Each number is 200 + 20 x the weight over its row's rms, rounded and kept within 0 to 999. Layers, rows and columns count from 0. The size before them is the row's rms in percent of the matrix's.

# down: layer 6 MLP down (transposed), 1344x512, rms 0.215, rows 1013-1047, columns 448-511
# gate: layer 6 MLP gate, 1344x512, rms 0.283, rows 1014-1048, columns 448-511
# up: layer 6 MLP up, 1344x512, rms 0.303, rows 1014-1048, columns 448-511
down1013,099,184,192,196,160,197,194,187,191,188,169,170,185,213,227,193,177,233,173,160,177,192,245,165,213,203,223,182,203,215,212,190,199,208,182,215,222,216,214,195,211,204,216,189,190,236,224,219,227,215,166,213,183,210,144,202,187,226,188,194,168,202,213,185,214
gate1014,099,190,199,219,191,204,236,195,222,183,158,199,185,214,189,200,191,189,189,214,196,214,184,204,171,219,219,190,188,211,212,221,223,203,241,201,171,239,199,168,200,204,241,187,174,214,221,215,184,206,176,181,194,208,175,221,212,201,208,229,225,199,198,174,231
up1014,100,219,195,204,170,223,216,215,196,182,178,203,219,197,161,242,220,242,217,187,182,176,156,200,185,200,223,231,197,220,174,189,160,212,179,218,191,240,225,206,215,204,201,190,206,250,207,193,200,157,215,206,210,208,199,171,202,195,173,227,188,173,207,207,207
down1014,102,228,224,189,198,208,192,182,191,213,227,217,215,186,254,194,206,224,200,207,204,207,199,203,199,212,157,209,167,196,181,202,201,186,213,226,219,205,191,204,200,171,186,212,217,206,209,201,170,194,203,264,161,206,215,198,154,221,177,159,177,175,178,190,180
gate1015,100,195,198,214,181,218,213,218,209,193,154,243,212,206,181,222,223,220,190,241,161,177,228,210,207,214,177,181,219,222,201,196,207,192,183,207,206,199,196,181,196,237,189,178,219,261,278,213,201,165,213,195,210,189,201,211,191,201,169,207,202,192,200,209,206
up1015,096,195,194,192,176,200,211,234,210,221,194,218,225,201,217,220,205,178,221,190,174,209,201,196,185,184,196,200,176,189,219,230,203,184,214,205,162,201,184,257,153,164,224,149,212,193,187,190,199,198,199,239,214,199,193,222,203,208,158,206,198,167,211,235,166
down1015,094,197,199,217,206,212,213,209,232,207,218,204,186,209,218,241,173,222,222,199,180,185,172,186,231,221,206,174,158,196,210,220,204,186,231,218,213,169,148,189,180,195,209,193,195,143,190,207,185,188,215,182,212,199,204,201,241,218,189,187,201,183,212,204,200
gate1016,083,207,205,202,205,173,203,202,184,201,194,198,195,195,181,219,211,198,227,225,192,206,206,213,214,167,235,229,234,240,194,185,186,239,192,196,195,213,191,175,204,229,224,195,218,184,172,240,199,166,174,206,237,181,205,166,235,196,195,239,225,220,211,202,199
up1016,085,197,174,193,185,213,169,180,167,200,210,202,194,225,181,187,165,217,195,202,218,219,207,189,240,202,236,213,208,187,178,237,203,203,229,197,167,206,181,193,216,211,215,186,209,176,203,207,197,181,174,218,206,228,213,164,200,200,195,217,194,185,214,185,166
down1016,089,220,179,193,201,171,246,194,222,225,199,205,173,194,186,202,217,172,186,207,190,207,174,203,173,216,205,205,236,239,245,144,182,225,194,204,218,182,231,189,176,228,190,162,227,205,185,228,204,221,209,205,228,180,195,218,229,204,225,197,237,199,193,187,202
gate1017,107,197,173,175,221,206,171,200,176,178,206,206,199,187,192,206,185,180,187,213,193,195,217,228,179,206,187,236,226,229,202,215,214,211,204,185,204,232,194,199,179,206,205,228,162,212,194,180,195,198,191,193,216,207,204,193,167,262,191,225,231,170,205,229,227
up1017,102,172,205,196,185,197,184,211,171,208,212,187,180,254,207,197,187,175,183,223,184,197,207,175,207,223,204,217,196,188,187,205,217,205,192,159,207,212,178,184,189,212,201,171,194,205,170,209,196,186,212,156,173,189,186,213,194,259,220,203,237,199,236,215,179
down1017,101,174,200,186,209,223,209,177,204,186,211,184,208,222,190,208,184,206,201,197,196,204,205,241,215,179,198,187,203,206,192,169,212,212,199,187,199,228,199,195,224,181,211,212,159,216,236,227,183,202,215,226,194,212,185,198,165,206,208,197,196,207,216,242,178
gate1018,106,170,198,242,216,195,213,209,159,222,191,191,162,174,203,225,178,233,196,197,215,209,199,206,191,201,230,212,165,199,189,178,188,177,215,224,228,186,187,197,209,193,203,181,205,202,168,203,192,229,210,196,191,201,224,205,206,232,190,197,218,214,174,168,183
up1018,109,203,184,170,219,199,208,218,178,224,174,212,189,184,179,208,186,211,221,165,188,192,183,195,174,158,182,181,196,218,216,185,204,201,185,226,205,170,270,211,173,224,192,215,196,204,196,204,209,169,203,209,210,209,170,193,174,194,201,181,176,208,209,214,175
down1018,105,207,219,177,240,221,229,223,217,203,222,203,203,226,210,178,168,192,164,184,176,163,208,179,174,199,199,220,251,228,182,216,215,193,184,214,199,188,203,194,210,228,244,199,186,235,199,203,197,209,205,184,175,193,175,207,193,183,187,207,202,209,210,221,192
gate1019,097,171,203,242,200,209,231,182,211,198,217,207,197,213,200,214,179,199,199,191,183,182,206,206,179,239,210,218,179,193,240,196,165,174,210,191,214,174,207,186,220,195,224,195,195,200,212,240,207,242,216,149,207,202,175,208,203,193,215,210,199,200,205,187,181
up1019,093,215,201,221,193,158,210,217,156,180,189,228,210,181,233,213,205,192,199,181,170,207,213,207,215,196,198,202,199,183,206,178,211,201,204,209,185,216,208,197,203,187,192,226,202,197,226,224,193,209,232,188,185,190,213,207,195,198,197,191,212,207,210,204,208
down1019,102,203,163,222,194,196,209,194,220,216,199,206,192,196,183,204,209,205,206,197,173,231,181,223,180,171,212,201,211,185,173,190,173,202,194,224,227,192,186,211,205,235,209,202,201,183,231,185,232,204,174,168,236,216,207,170,199,185,176,160,200,224,244,176,191
gate1020,095,198,197,188,180,210,202,197,222,205,239,199,216,174,204,198,193,207,187,219,223,168,223,220,208,194,210,169,205,242,257,198,251,208,203,193,211,175,182,236,209,216,197,184,167,187,234,200,197,200,212,200,215,229,189,209,156,199,186,191,197,214,204,233,190
up1020,094,186,167,188,200,219,208,211,177,186,207,195,212,171,166,198,176,184,212,180,211,187,173,153,209,179,177,238,225,229,212,207,211,191,199,216,197,203,203,209,172,213,219,195,201,203,207,186,178,217,183,238,212,157,196,210,210,187,225,194,227,200,170,238,207
down1020,099,186,187,214,209,199,213,191,194,176,170,231,200,197,197,239,218,165,203,158,222,235,186,162,220,183,212,194,214,195,179,208,179,211,171,241,187,230,226,180,168,204,177,205,197,196,186,219,189,193,208,194,176,182,190,201,234,198,163,165,212,186,198,192,208
gate1021,103,183,212,205,195,177,217,181,189,237,206,171,214,190,214,187,166,174,198,259,176,214,199,207,233,219,190,214,209,209,200,187,168,193,177,215,178,197,246,205,190,173,181,211,219,211,219,209,226,174,188,241,182,186,191,213,161,193,234,193,194,198,199,213,208
up1021,114,188,206,174,201,175,214,186,209,223,173,210,196,203,155,246,192,196,208,206,226,196,182,186,200,235,213,209,225,231,206,223,189,197,214,187,235,189,218,213,201,225,219,226,192,194,192,189,161,192,237,224,214,183,178,187,192,204,208,201,225,216,216,194,196
down1021,112,161,178,207,191,190,234,219,165,201,215,164,212,180,186,180,246,216,238,201,215,223,203,213,195,226,239,195,203,229,182,194,212,189,211,198,195,221,185,167,238,196,158,175,212,215,197,212,186,222,222,205,194,189,184,188,196,201,161,200,247,227,183,179,214
gate1022,103,188,143,249,198,181,192,187,181,225,199,173,175,195,210,197,191,154,207,213,195,196,199,216,181,184,185,172,215,202,214,195,177,172,220,176,188,173,176,197,198,182,206,225,189,190,221,180,224,184,214,222,167,190,217,171,158,234,160,198,218,200,219,197,168
up1022,102,172,188,180,202,204,199,207,221,227,183,188,192,211,142,193,213,180,178,188,199,213,220,224,222,181,210,179,205,200,219,213,212,197,184,210,189,221,205,200,211,190,189,229,200,184,189,184,214,217,205,192,191,214,205,159,177,193,164,210,217,192,189,237,213
down1022,098,196,194,171,192,185,193,197,195,192,225,234,235,219,199,205,226,214,208,191,170,183,232,223,197,203,231,188,180,198,220,188,207,184,187,191,178,231,206,197,226,217,209,160,214,190,207,174,203,221,222,238,204,191,200,230,203,232,220,172,209,163,223,213,189
gate1023,102,218,204,212,220,260,235,209,154,193,199,209,194,208,211,211,213,173,199,227,206,206,182,217,187,236,205,215,211,228,200,194,192,194,201,193,191,215,219,193,181,232,190,181,197,203,251,149,226,218,193,170,204,206,210,201,182,199,176,207,219,191,188,174,208
up1023,101,199,196,167,195,201,225,176,216,207,164,205,215,220,190,225,179,173,222,187,232,209,234,176,187,198,216,238,181,204,200,220,206,210,206,201,199,166,177,221,220,162,189,182,231,201,187,206,229,142,231,235,241,196,210,211,190,195,214,181,231,219,197,213,195
down1023,104,177,182,199,186,235,204,202,196,212,197,187,194,199,228,190,198,194,206,184,188,206,169,199,207,202,222,228,247,179,204,222,215,202,201,185,177,197,205,206,204,197,207,201,177,179,177,193,181,209,186,185,199,207,222,197,226,224,135,194,189,235,201,203,231
gate1024,105,170,214,217,209,179,209,203,223,214,211,182,181,205,159,201,194,197,209,214,207,187,224,184,172,201,191,175,193,202,163,217,200,188,217,207,207,216,194,199,196,164,206,194,195,193,219,213,188,181,230,181,202,188,159,176,189,227,186,174,203,191,184,196,233
up1024,105,206,213,194,201,235,179,204,175,213,221,235,186,178,224,232,209,228,182,198,164,212,227,239,242,208,190,209,240,242,194,173,191,222,195,217,179,179,183,184,196,220,187,190,173,190,225,215,223,207,201,205,199,233,228,186,177,186,223,205,221,219,210,212,172
down1024,099,201,198,209,193,193,190,197,202,129,179,211,177,185,200,184,241,172,218,225,226,190,215,216,201,193,196,231,228,217,206,210,202,174,221,184,192,195,200,181,206,199,193,171,161,194,167,183,192,187,178,222,204,243,180,202,201,186,184,240,165,224,202,215,196
gate1025,111,213,222,211,193,187,193,164,200,166,181,159,195,219,213,209,163,175,229,184,206,187,206,195,223,156,227,207,219,188,199,175,171,194,195,198,217,223,191,162,150,206,176,201,190,212,203,208,226,226,178,200,225,201,208,210,200,219,226,188,178,174,222,194,187
up1025,112,202,200,190,220,218,220,180,228,183,193,230,200,172,221,170,208,237,216,226,208,217,237,238,179,224,221,194,199,232,218,191,208,194,198,183,206,223,198,204,227,199,184,202,207,196,206,199,180,199,221,201,200,206,196,184,220,148,222,191,200,189,155,211,228
down1025,119,207,190,188,242,200,189,215,211,184,218,254,197,197,185,188,212,198,174,193,178,207,203,213,204,237,202,173,208,215,217,191,207,203,208,206,164,218,176,183,194,226,205,213,202,187,206,213,184,184,201,193,190,187,155,214,205,206,203,184,196,185,184,201,208
gate1026,098,186,247,216,198,191,195,246,183,218,190,213,164,206,205,194,206,224,221,179,186,203,211,179,221,203,196,218,180,215,169,222,200,216,189,172,217,149,217,230,213,197,191,206,214,232,219,206,162,182,179,200,194,165,178,177,224,192,205,182,211,205,187,187,249
up1026,097,210,203,248,192,205,214,231,204,181,188,207,203,204,211,170,178,179,180,192,200,213,189,172,224,201,203,208,207,207,178,202,243,198,212,186,193,174,192,184,191,200,225,182,234,179,188,183,218,198,187,210,204,234,238,207,232,221,169,198,171,173,165,200,205
down1026,101,210,206,177,196,157,176,200,217,198,209,229,250,200,184,237,203,227,223,216,189,199,198,177,188,184,198,204,218,191,197,223,185,235,168,181,197,209,186,218,184,190,195,190,201,184,197,209,164,188,233,198,216,169,168,222,179,221,213,186,202,191,210,209,159
gate1027,091,229,220,183,180,235,199,215,178,215,213,182,203,196,226,208,191,176,206,199,200,206,216,179,183,223,181,233,215,185,172,160,247,191,174,201,187,216,196,198,249,204,214,193,208,241,216,206,249,210,197,209,187,176,195,210,185,214,199,208,231,139,206,222,220
up1027,087,182,220,188,203,186,206,194,214,194,191,229,214,212,190,203,180,216,185,196,178,218,195,173,211,186,215,226,212,208,194,207,165,210,195,202,170,177,198,191,170,225,197,216,214,229,168,200,221,182,199,223,210,171,206,205,188,175,204,198,211,220,210,183,158
down1027,096,224,187,211,209,182,186,212,180,172,213,216,219,210,208,184,238,235,206,177,209,207,197,209,198,224,192,212,181,231,235,177,221,206,220,201,191,200,201,225,194,184,186,210,185,198,199,198,160,196,194,178,190,225,183,208,227,199,223,183,183,232,211,180,190
gate1028,098,161,244,203,219,183,208,179,215,212,190,229,233,204,199,156,188,219,190,219,200,171,214,161,174,225,210,223,194,184,162,209,208,218,187,219,239,207,191,202,197,189,184,205,211,217,188,220,177,186,201,193,214,178,188,227,198,210,207,239,178,228,242,217,202
up1028,101,228,185,216,192,228,207,195,184,184,212,233,181,162,197,237,191,224,175,205,196,178,190,207,218,176,175,209,194,235,214,195,185,213,224,228,210,199,201,221,204,234,167,188,209,237,195,201,208,194,203,180,187,204,190,243,201,193,177,183,198,184,196,184,202
down1028,103,251,200,199,215,198,195,242,182,214,170,179,188,189,201,190,188,226,185,236,207,196,210,199,208,187,201,179,202,174,213,189,213,181,174,205,200,230,232,171,213,185,218,190,204,212,145,189,172,223,181,224,222,176,249,207,210,200,193,208,213,177,166,198,183
gate1029,120,230,184,181,196,206,236,154,182,199,156,201,227,250,216,177,212,216,166,188,221,209,215,215,189,208,183,213,209,176,231,191,192,192,205,186,201,216,197,171,178,166,206,196,207,178,203,194,164,225,157,207,212,177,203,191,170,209,193,192,199,240,205,196,211
up1029,117,210,176,213,163,168,177,218,217,195,219,175,199,172,213,196,251,181,170,175,211,180,241,178,168,180,201,140,223,200,192,221,199,215,204,199,221,206,174,220,215,235,210,178,171,211,187,213,177,204,189,235,196,200,214,217,202,196,184,207,193,192,214,166,208
down1029,110,197,220,211,197,206,199,190,197,209,210,188,197,191,176,220,192,194,217,212,194,169,190,197,235,221,203,213,170,204,194,218,193,190,183,209,172,202,206,188,187,206,203,203,183,251,199,181,212,191,223,184,215,189,180,188,217,227,217,207,161,215,196,200,167
gate1030,100,149,215,181,182,192,209,191,184,207,196,187,166,212,195,196,192,222,160,201,176,220,229,181,196,220,175,212,190,210,209,212,187,192,199,192,234,218,225,213,195,207,185,199,157,169,230,206,207,203,208,186,206,179,176,189,197,210,200,213,186,165,211,226,228
up1030,095,192,193,211,208,187,192,235,196,183,193,204,195,167,163,182,199,178,185,213,216,170,188,196,196,211,185,217,216,181,199,221,213,180,199,234,197,158,232,159,200,170,219,173,202,207,196,185,214,200,214,205,247,183,233,212,272,171,212,187,194,188,157,219,189
down1030,098,198,212,180,201,185,212,196,183,220,186,189,237,146,218,194,197,185,211,200,214,196,208,180,165,186,191,223,180,179,218,222,186,176,160,159,222,184,183,185,171,203,182,206,224,179,221,202,185,210,193,234,198,181,221,173,172,222,195,197,212,214,200,184,181
gate1031,101,158,232,193,173,174,210,183,221,196,185,212,237,187,222,194,194,163,212,181,201,219,192,200,235,189,181,207,184,162,265,202,197,229,180,204,210,214,201,195,186,244,188,204,189,188,165,195,205,223,222,216,214,157,187,215,190,216,204,194,185,221,214,225,204
up1031,096,189,214,255,200,199,190,194,233,228,192,199,223,213,212,238,177,156,178,188,183,211,216,204,189,171,216,214,165,193,222,216,182,228,182,230,184,208,199,198,187,195,240,223,207,225,160,211,243,228,176,192,195,214,213,226,188,203,185,188,189,229,214,179,177
down1031,099,230,223,218,176,176,200,171,196,180,214,224,191,201,178,215,175,211,181,201,182,225,191,220,193,205,212,249,189,209,233,172,167,211,202,206,199,165,248,212,173,209,202,185,217,213,158,181,171,209,185,200,217,183,201,214,219,197,189,195,190,223,202,199,189
gate1032,095,217,225,183,195,201,238,181,213,190,169,198,178,156,254,212,169,231,206,184,192,202,193,196,188,187,183,202,204,211,185,169,206,183,201,222,205,206,190,197,169,199,202,221,194,205,191,224,227,215,214,198,191,175,188,212,178,177,204,173,176,192,249,194,219
up1032,098,163,180,205,168,171,169,200,208,186,238,218,224,220,153,204,201,194,198,169,215,256,228,217,224,160,173,220,227,185,190,160,199,214,169,199,235,201,194,218,210,216,195,197,209,185,193,191,203,215,191,198,194,224,220,263,207,192,186,236,184,211,180,175,168
down1032,094,206,219,191,199,188,223,210,198,197,219,164,216,210,197,175,215,203,211,230,199,196,241,220,208,180,190,169,181,185,206,188,159,223,183,205,202,185,167,198,185,162,153,202,200,190,216,207,170,198,193,224,203,183,198,191,191,202,207,184,217,192,186,164,201
gate1033,105,198,218,207,218,190,229,205,228,188,194,159,202,176,240,189,186,183,239,178,179,206,178,204,175,207,175,202,230,199,173,224,211,177,186,221,198,188,197,219,195,235,200,213,179,178,222,153,200,185,191,168,209,228,235,192,180,179,195,177,194,208,221,213,190
up1033,111,218,198,208,201,243,169,192,199,180,180,230,195,192,182,201,193,175,229,216,159,144,191,250,190,182,187,221,206,210,217,184,195,224,182,195,174,199,235,193,224,182,232,212,197,224,199,183,189,196,189,197,165,212,217,245,201,185,201,179,208,159,174,219,221
down1033,101,222,223,172,213,241,207,238,195,258,186,207,206,174,198,193,161,227,221,201,160,183,182,182,215,205,248,199,225,212,174,223,210,200,192,199,181,188,175,209,181,185,221,176,224,171,202,219,233,220,189,191,179,216,218,227,192,208,184,188,188,195,180,221,210
gate1034,099,201,192,213,227,197,235,148,158,214,207,200,196,236,231,223,186,179,207,207,189,171,191,206,188,214,179,182,171,203,200,183,180,203,203,189,205,223,198,197,189,174,196,156,192,208,230,207,189,200,179,199,189,217,184,201,189,159,168,192,189,208,213,207,182
up1034,102,213,183,233,189,189,180,148,191,216,202,195,181,212,205,232,190,182,196,227,196,179,185,183,210,220,186,203,219,186,179,205,181,179,190,204,214,198,228,205,207,204,199,173,186,231,154,191,189,191,192,180,195,183,174,201,195,185,167,181,166,192,213,207,205
down1034,104,200,198,181,220,160,215,168,211,186,221,203,183,186,221,201,191,170,192,174,167,189,220,208,212,203,197,216,197,172,201,200,194,190,185,182,200,197,228,198,191,172,196,203,195,214,213,175,204,185,193,181,171,168,193,186,222,198,190,179,190,220,193,187,187
gate1035,105,170,223,181,192,186,188,222,141,221,203,213,197,201,196,208,217,211,180,213,179,191,217,174,176,208,170,201,217,224,241,181,175,237,172,176,207,226,217,148,219,203,191,214,206,190,191,209,175,189,184,209,192,206,214,189,159,193,179,208,186,193,182,174,181
up1035,098,215,203,200,227,187,212,181,153,207,174,209,208,223,204,204,180,200,212,184,185,218,207,182,190,192,230,226,243,225,196,178,214,220,162,183,198,196,160,175,223,209,192,216,197,208,206,183,175,224,193,201,231,202,215,181,193,184,235,203,193,205,227,196,173
down1035,098,228,197,212,200,188,207,204,194,184,197,171,213,202,180,175,199,238,185,237,187,188,197,197,189,173,199,174,199,191,188,194,228,191,219,193,220,253,226,191,205,181,192,178,224,200,169,220,189,196,201,209,222,181,183,208,174,193,180,200,174,225,175,182,169
gate1036,098,179,172,202,206,196,192,192,226,225,209,174,206,200,214,207,209,183,212,236,213,206,211,176,229,203,245,231,192,215,168,168,166,199,175,228,222,190,200,178,233,195,153,219,209,197,186,171,196,200,206,160,203,211,158,188,222,217,190,254,194,197,204,207,181
up1036,097,225,222,199,175,225,219,173,176,194,174,204,195,195,209,230,207,173,209,199,173,218,195,226,180,216,214,245,244,234,231,212,203,216,149,191,184,215,204,212,208,209,212,187,196,207,188,178,209,190,181,207,200,151,192,210,209,183,244,178,227,199,199,154,217
down1036,097,176,187,209,188,216,220,188,203,211,258,210,221,173,202,224,178,197,177,158,193,211,185,234,222,172,209,170,211,209,191,205,191,196,206,208,202,208,226,194,222,196,190,185,175,216,218,213,218,182,210,168,223,229,183,184,246,186,195,203,184,210,188,191,160
gate1037,103,218,176,214,215,183,155,193,216,215,170,174,214,158,157,202,194,228,204,218,238,205,193,195,178,206,227,209,176,192,225,205,187,185,197,190,208,194,198,210,174,183,201,178,190,176,198,161,178,213,229,192,183,192,216,182,174,228,204,175,222,221,179,199,165
up1037,100,187,209,212,181,173,192,200,189,237,191,198,217,225,196,215,185,194,204,186,191,208,203,189,151,206,199,197,215,216,188,210,188,153,210,184,205,246,209,180,212,157,250,183,208,194,215,203,221,178,189,207,184,222,242,217,216,186,211,242,178,172,178,195,217
down1037,099,220,215,215,171,183,155,209,212,214,188,169,194,199,183,207,226,220,206,208,237,221,183,211,169,200,230,214,184,195,173,209,220,195,196,176,181,212,245,212,191,187,208,198,211,188,189,206,203,189,175,205,203,241,213,211,206,225,186,170,189,178,187,168,209
gate1038,137,157,166,182,184,193,191,209,199,181,232,207,156,211,224,207,182,201,220,212,227,203,197,190,174,203,184,199,194,178,196,220,198,190,162,212,219,228,190,192,209,188,210,207,178,256,163,195,183,169,195,211,206,160,188,186,198,219,217,200,160,180,173,154,152
up1038,114,213,181,198,213,196,196,202,252,191,146,178,243,196,182,177,217,212,176,212,198,199,201,167,214,186,177,204,205,197,228,183,179,220,259,192,197,185,199,190,232,214,217,196,197,194,244,200,171,194,199,239,211,228,169,206,214,224,172,158,217,236,187,200,191
down1038,114,158,208,188,201,205,206,200,199,214,239,200,177,202,227,212,176,190,202,190,210,218,182,227,166,204,184,188,198,174,192,214,199,203,166,199,187,232,225,217,202,223,189,201,174,248,182,179,190,237,237,189,176,177,208,203,215,224,204,220,134,185,191,170,181
gate1039,101,209,203,194,201,188,170,189,215,231,158,199,197,195,204,198,193,183,197,241,169,229,213,173,212,200,222,227,215,189,206,215,165,174,164,215,221,138,219,191,186,193,208,208,232,184,207,222,192,169,197,180,236,189,205,189,165,206,189,201,252,207,213,156,218
up1039,101,221,205,199,193,213,191,185,170,167,174,206,198,216,177,220,206,173,185,252,213,184,186,179,253,196,177,217,200,205,200,207,206,222,181,220,174,208,198,210,204,207,203,186,212,220,207,225,187,194,249,191,184,217,194,208,180,199,223,192,209,210,225,174,174
down1039,100,216,161,213,178,186,210,199,195,207,202,205,215,205,161,178,196,183,218,193,187,178,222,220,221,193,199,193,177,188,181,211,229,196,217,177,206,204,187,218,217,174,170,144,220,195,192,164,216,201,197,236,205,199,199,213,179,175,210,197,197,166,221,188,191
gate1040,090,193,167,186,208,204,219,179,226,209,230,236,209,181,170,216,190,208,187,212,195,182,238,188,194,225,206,232,231,178,194,211,180,181,195,181,179,243,212,236,230,170,200,196,219,222,203,248,189,198,248,217,180,208,185,191,203,195,188,231,231,165,219,201,194
up1040,090,194,177,212,188,193,206,191,224,182,204,206,240,171,225,206,207,182,183,163,155,189,220,201,224,258,199,172,191,194,196,229,166,217,207,187,197,229,211,189,176,178,189,214,217,186,213,209,193,206,205,210,209,210,196,193,217,199,197,224,212,178,184,194,196
down1040,092,181,202,203,194,202,197,212,206,176,206,214,206,222,206,200,228,184,217,204,209,214,206,179,205,168,251,215,205,199,229,202,172,186,210,202,208,223,230,188,215,196,226,193,203,206,230,232,203,184,210,211,213,239,167,216,186,200,189,223,193,149,189,212,239
gate1041,095,173,157,204,197,200,168,199,213,183,180,169,184,280,200,201,219,225,191,210,171,166,199,183,186,193,214,191,218,197,193,204,209,177,178,180,215,231,205,202,182,228,199,188,180,211,195,192,210,201,214,210,225,187,219,191,174,205,239,167,231,199,208,179,180
up1041,099,166,178,198,174,200,151,163,195,216,201,239,207,204,172,166,184,225,196,185,250,219,200,184,216,211,188,155,217,212,217,189,180,194,198,209,193,192,204,190,176,198,218,167,212,192,217,227,247,217,202,216,241,213,191,235,219,172,216,195,187,221,209,190,223
down1041,099,184,207,203,217,227,216,232,209,182,210,178,212,178,180,182,163,209,177,205,211,193,179,222,184,201,189,230,220,205,221,186,241,207,225,212,184,209,181,245,220,218,186,201,216,216,163,180,209,205,234,188,203,231,181,215,203,211,179,221,203,186,161,188,202
gate1042,098,202,231,205,242,212,218,166,198,203,223,212,236,225,170,156,220,227,198,202,194,190,229,196,223,215,212,199,199,191,204,188,239,202,186,203,205,190,189,198,169,199,192,192,186,195,218,225,211,229,206,211,210,219,180,196,199,217,200,196,200,177,182,198,209
up1042,097,202,229,157,199,146,188,212,183,228,185,212,197,189,229,182,227,204,221,167,190,192,195,203,178,193,222,208,190,186,195,216,177,179,196,191,193,246,209,201,233,228,239,203,227,218,197,204,200,217,196,199,173,237,175,182,192,201,198,194,214,204,215,225,190
down1042,099,206,215,190,188,185,195,207,186,212,182,222,169,161,219,186,169,233,192,193,202,213,212,187,241,193,179,204,208,183,191,203,184,173,242,175,202,205,231,164,162,171,208,212,191,197,232,193,206,244,220,167,210,189,211,216,155,198,219,215,180,200,239,231,208
gate1043,098,188,184,216,229,151,197,216,159,211,208,202,197,193,180,199,175,193,186,205,213,205,203,211,188,198,187,189,210,198,222,204,144,225,203,201,182,211,202,196,181,185,195,205,202,176,230,192,181,219,170,208,220,223,189,170,244,229,189,229,236,238,187,210,209
up1043,097,211,251,171,211,206,182,205,203,226,158,234,195,206,171,188,190,197,218,164,192,206,194,210,203,216,202,191,205,219,206,207,205,195,170,206,189,163,203,211,214,197,226,170,221,229,228,187,205,196,231,206,187,193,172,205,190,184,154,203,202,176,199,180,169
down1043,096,193,208,213,212,179,221,205,209,182,189,216,215,235,202,187,219,231,187,196,163,199,174,210,208,201,209,186,191,210,210,205,224,211,208,193,192,201,210,182,166,206,224,215,168,189,189,169,218,236,225,221,217,183,180,172,179,178,247,186,193,157,212,186,215
gate1044,099,187,152,199,215,226,222,218,187,197,188,192,180,200,205,216,218,221,180,205,230,206,185,219,230,200,187,191,162,187,166,170,165,226,189,190,237,208,197,184,237,172,192,206,206,193,223,211,224,166,200,188,220,218,178,194,227,217,214,211,190,190,178,228,223
up1044,100,151,220,184,226,205,215,200,222,187,196,208,181,179,206,194,213,200,189,182,236,173,178,201,224,245,178,187,182,239,227,189,208,220,223,244,178,209,200,189,189,220,198,205,182,222,180,219,226,209,218,197,196,168,173,208,207,204,199,220,190,217,201,184,179
down1044,100,186,165,203,211,224,200,184,209,229,182,210,193,179,241,195,196,199,171,171,212,203,227,183,206,225,213,161,176,219,155,209,180,176,222,209,206,226,210,161,189,219,159,188,194,209,189,182,218,224,198,212,199,215,181,205,213,175,219,198,209,227,219,168,199
gate1045,106,186,163,210,177,207,224,191,228,153,175,181,187,193,208,215,197,198,205,216,190,208,194,162,200,180,213,217,217,236,180,153,230,227,209,206,178,217,205,225,220,207,185,232,231,177,197,217,181,174,229,183,175,189,234,154,186,195,217,208,211,236,214,177,205
up1045,106,207,182,183,232,201,202,186,199,221,176,159,204,220,208,206,224,200,137,210,171,188,208,185,186,202,189,215,196,199,201,192,195,197,182,204,170,214,249,171,203,220,161,173,230,193,226,196,203,214,222,226,221,198,212,232,220,210,194,153,214,176,167,213,204
down1045,104,170,209,211,201,211,198,190,201,225,201,183,208,182,174,197,142,160,165,202,179,203,139,173,193,211,235,178,237,241,235,210,198,193,181,187,187,212,204,190,207,224,186,216,219,211,191,228,190,223,198,204,223,193,221,218,200,198,215,200,198,188,214,176,195
gate1046,101,197,178,174,175,214,223,204,159,211,174,196,221,208,216,224,212,221,207,176,193,212,211,206,174,242,190,187,178,198,211,184,216,204,229,200,216,199,196,190,193,222,207,202,184,234,226,245,216,224,251,171,186,180,228,197,186,184,203,208,212,194,191,209,224
up1046,095,200,188,184,225,211,236,190,199,176,233,202,212,194,195,185,218,225,187,227,230,188,198,206,185,222,171,176,211,239,201,202,170,172,178,220,213,211,226,180,194,187,200,198,227,184,155,217,192,217,195,221,180,172,181,216,183,212,201,179,178,229,199,196,219
down1046,102,220,187,189,165,184,196,223,209,175,186,209,193,226,195,205,220,225,184,220,168,256,220,217,224,176,176,188,207,180,214,185,203,232,174,199,183,168,181,218,213,215,206,231,195,228,222,146,219,189,239,215,212,189,219,189,217,192,166,170,192,188,199,197,235
gate1047,109,153,210,209,227,209,214,210,193,178,205,200,234,175,210,192,202,211,189,170,198,183,195,178,170,217,191,208,181,202,216,228,243,182,198,184,198,230,212,201,209,210,195,225,166,192,219,178,214,241,227,202,216,212,200,213,199,239,211,185,205,229,195,184,197
up1047,103,196,208,210,198,200,218,180,205,221,250,174,193,187,206,186,223,192,219,189,214,197,192,188,202,216,201,212,213,234,186,177,229,203,180,217,194,172,216,182,204,201,168,223,192,225,207,210,169,207,197,189,200,206,211,174,200,188,222,237,194,190,155,226,207
down1047,090,242,190,165,200,186,178,191,189,196,193,195,221,211,178,196,218,183,222,189,240,183,218,191,190,191,238,206,199,209,166,193,185,204,228,192,179,216,202,216,174,188,212,220,206,203,217,194,217,182,216,234,191,194,193,183,213,221,169,195,210,186,202,162,148
gate1048,100,193,147,185,172,230,191,200,201,163,223,188,191,153,224,192,174,194,219,175,204,232,212,204,195,172,191,222,229,193,222,218,191,238,187,188,197,206,180,207,195,229,166,193,180,223,210,190,184,238,214,225,221,235,175,219,221,209,194,203,218,171,184,188,217
up1048,103,173,183,193,223,219,222,177,179,168,163,243,183,174,232,220,170,218,204,219,234,213,205,178,192,220,214,197,209,191,204,208,214,172,198,158,193,200,226,216,250,222,199,191,188,223,198,210,197,230,225,198,235,197,169,216,204,214,214,176,222,180,198,187,197